{"n_head": 12, "head_dim": 32, "vocab_size": 8192, "norm_place": "pre", "norm_eps": 1e-06, "tie_embeddings": true, "init": "normal", "init_std_up": 0.0219, "beta1": 0.95, "warmup_steps": 239, "decay_shape": "sqrt", "final_lr_fraction": 0.0, "batch_tokens": [65536, 131072, 262144], "doc_mask": false, "steps": 4476}
Each number is 128 + 32 x the weight over its row's rms, rounded and kept within 0 to 255. Layers, rows and columns count from 0. Numbers have three digits each. The size before them is the row's rms in percent of the matrix's.

# v: layer 22 attention value, 384x256, rms 0.0641, rows 43-62, columns 192-255
# o: layer 22 attention output (transposed), 384x256, rms 0.0681, rows 43-62, columns 192-255
v43 074:109102089119124071097139130138040137163117102152238097102199157166176091171147096091149149085075064136150166133106088175132117192097142145121152112134143116159162122175122118126149139149121092
o43 069:136160148124128118090136174126154131171147132117112093138136099090130142167144216128091171106181183119099181139143139102070103047179115135103092082152092151169113116058102098122105170161076115
v44 088:124076166157115152129133100136147103096176085137093076142112142134180095086111157169058189130120126092088223169120135133132148109147126159145137138128058112114077124135105107096105083144081073
o44 086:132147094147085102062106145113146132106116089119125150144159175104165149023173138157131062142112142129133118140086133124153148124072144123173169094164123094116113098150131096101109085135139061
v45 082:156199088077126127121142135117116111157074111137102130111183134056140177131188063142224108128094097130155120101123175165158118140141126121086140112185143148155082087109111136114122163133112124
o45 079:078116150135070134157167158154115188155178172141147107152176126045124098126109133122110134114118182108120151090138109111079146116126101110176110187088100150122157149079122108084136173211114125
v46 083:148128145115079083107197096137111143132132116099212093128135141184100202116115108158181137137051123125117151096121108110134139141112136150067147118087116166110136121123134156135088176051149181
o46 080:104115182118145156123124131115103121119093157121135100125102071107066106133115130146101159131124134128098139119122114113030113077100115132134076120063148161176145131084139155148176114177115126
v47 076:171120138156098156135090094120087120083109159136146182090060113138104115106136138154182118115140119147087071118111141114152151142050109153171106189104106093112172079097135144121095173100171181
o47 074:151120108105095155129125138147149139086089216130103155163074136076070129094125061108147159138103137169072114125121053169092120073157136157125134163127161162101086155144133139158145121160131142
v48 080:117126154079133122145100125181120140088140135155077209095092146160141123112132138198161141155149135131100138131087140112160110140119078143168125139134086122141136138171161125059149097121140175
o48 074:100135089116090141088113129104150151114102147105168108102127141082100096105121126127124153145151107164096107132149107116093160156177139092170106162090130149110104150208074110101125162186152078
v49 069:155132152065166139126109156143090145076117125136137170130110126150209161122121130162156104146144115182113066142108168146189157123101096149145149097181072122180155123157125144092120173111103094
o49 068:094154146172059134115145136126147160161178166147183126122171118085068110098142139136132134177124197133077155080148095075095146094177159134148122194133190130107117132175091132084139118182125090
v50 075:086203110138104115119109143111170151118107097179106121156196134078069153094144141173099140180155159076116184103082159143112121085181114132148092195139141109096070113116095145144155112163152090
o50 075:107167129113114084139169119153154080114147078127150112094170153083150091106103140107118107137120062093168098146079107136167121222077121118159147123135111146100118119122097147151084137090083117
v51 083:143165103125142089152143141147158168153164144102089050100101168147088125165091127126127150143120095107150173108080114099129142108128167136048145152117099165176126160169097142124138083207105058
o51 073:143102127107132084056133106126151150097131074160125120159191119120208177078140091210155126121117104131163214154090176109204117122105110134181136081130143143112198058110151153121121166150145188
v52 074:145137122128104144120125123099111132211087105132100092113170113092164125144112157125149204109109102076163238111120141077130141099205122147114130091158195070151122081138028090121149130169171125
o52 070:094113086107177122120137165139109152193082073166135102101129129172208120158144148123134096029093127153119097119093104168123165188096104116150120101136114118122125172080169078132113142126171098
v53 078:096132202213169106149162109082114095149142071074154114113100098094146140107165168156097177120106125122122180130191100139101194137154091127146174180108118180151154157156207069112077146088110148
o53 078:103075097103117147155101084150105190104114146135085190173116135174060116120158174145136097097129134117132159114119125105110103132132147170067103127068137087139090118185158143107129121086135102
v54 081:078149101141135135120141101136194101119157172133144147103128133138113067177120102107057129113114171102104126097087102130108178047128160123122114135136110102053124170109122128148115122133111087
o54 083:143079138145125128126077080120161080100050126094070162142130080183170125132129105128141120129133081084120121111132096137078138151058111172053129101119151110120123115112162136141135127136121130
v55 085:092176126173169088137187101153088140058122145130089179085102115088104175126130114095123071172140125126070071104117135097130109187103116129195103180137126069077161121145181110114122118097148197
o55 080:141125164132087169157107095128155141066121207118140166176124135174062131081136056170121139123113068122111101139124108106169125084195161145133113188127091130112136155163112124137143142120114155
v56 085:146147129095013088123135186089132168090109146174164052149177160175163084137088030098133149106132124149120124157170149131142102158102160120118138133112103188188164156100112133110125132140186115
o56 084:133127128114149065170116094153146086138127153093167091138088193081119111132070150082185189180134190075165180089122153071140153094198122102147110186177158152094112089131112135215107149167118177
v57 088:062135136108111142159122145172181143117141080126178125121079117138121040128149113109120065111052127093119078123171083077129143138126127120106110136161128099182136115126125126089130124111099122
o57 086:179110111159125142071138145149109107074130198187083127171159090040133160155120151129110153174137110137107120159172167137073136119151106148077138129136174162115150084138133162136184174160142075
v58 076:077124082148128152106172146143159169128159156178112163140139125170116115151149130183122117149116160122127116138122122104119103084159079098124126171072126135100111176143154114168133132116091124
o58 072:125131162087120149093102131117076034154110114054128134120084131166145067128112164138147135102214072110162130163132110103184147150097163141101100107112129131076134125163165169125119136134099100
v59 079:107167115146123104076154161082112190151076115146109094099117128134105118163141129107105121133130133160115181165115111089115160087133077137111118155163129125151139169188152111111101111142158163
o59 075:141113182120217142130132084151118138163133112101142134121136135188130106178081160146156139080106089119174193101122150066128107166164140092081108134097143123099131125185170162134178143060138165
v60 076:094114120191134132133142065151177098112146149122163090126138078106060019171129164169032203119101137112094183158122108106116134068212160134127090113117090147087083150115127113123132096117131110
o60 076:143133123110163080086115117116137082112096055137101135137128143161213167099113136143074092111116089101197146168083163161204100178072099123119146082132126112168118110152153126165129097095126125
v61 087:065143165050149117090160150066159122151154105156223095103143148183101124119132130153136125114123133147120189153133104105119075100168079100154120186130153129126133166132126142144071195118115128
o61 085:108121154146079161157184143181068131121156171115112113156103108144109055125136164157155175149154142091189198111086126059102133147150127120079098162142201087112094187123085144158103161156101104
v62 072:190110138169108150101098155143061112085139133104094190088090117131142166096098141122189047135143165155094091125151147108148132160067145124128121132131097102074151123161154136076102126088089167
o62 069:148140106146077169106134149086135165090082195109097132143153117121060054131118077157135123195112177153053162084129060121000146080139110159147086167137129151099116121130108131124179115150102093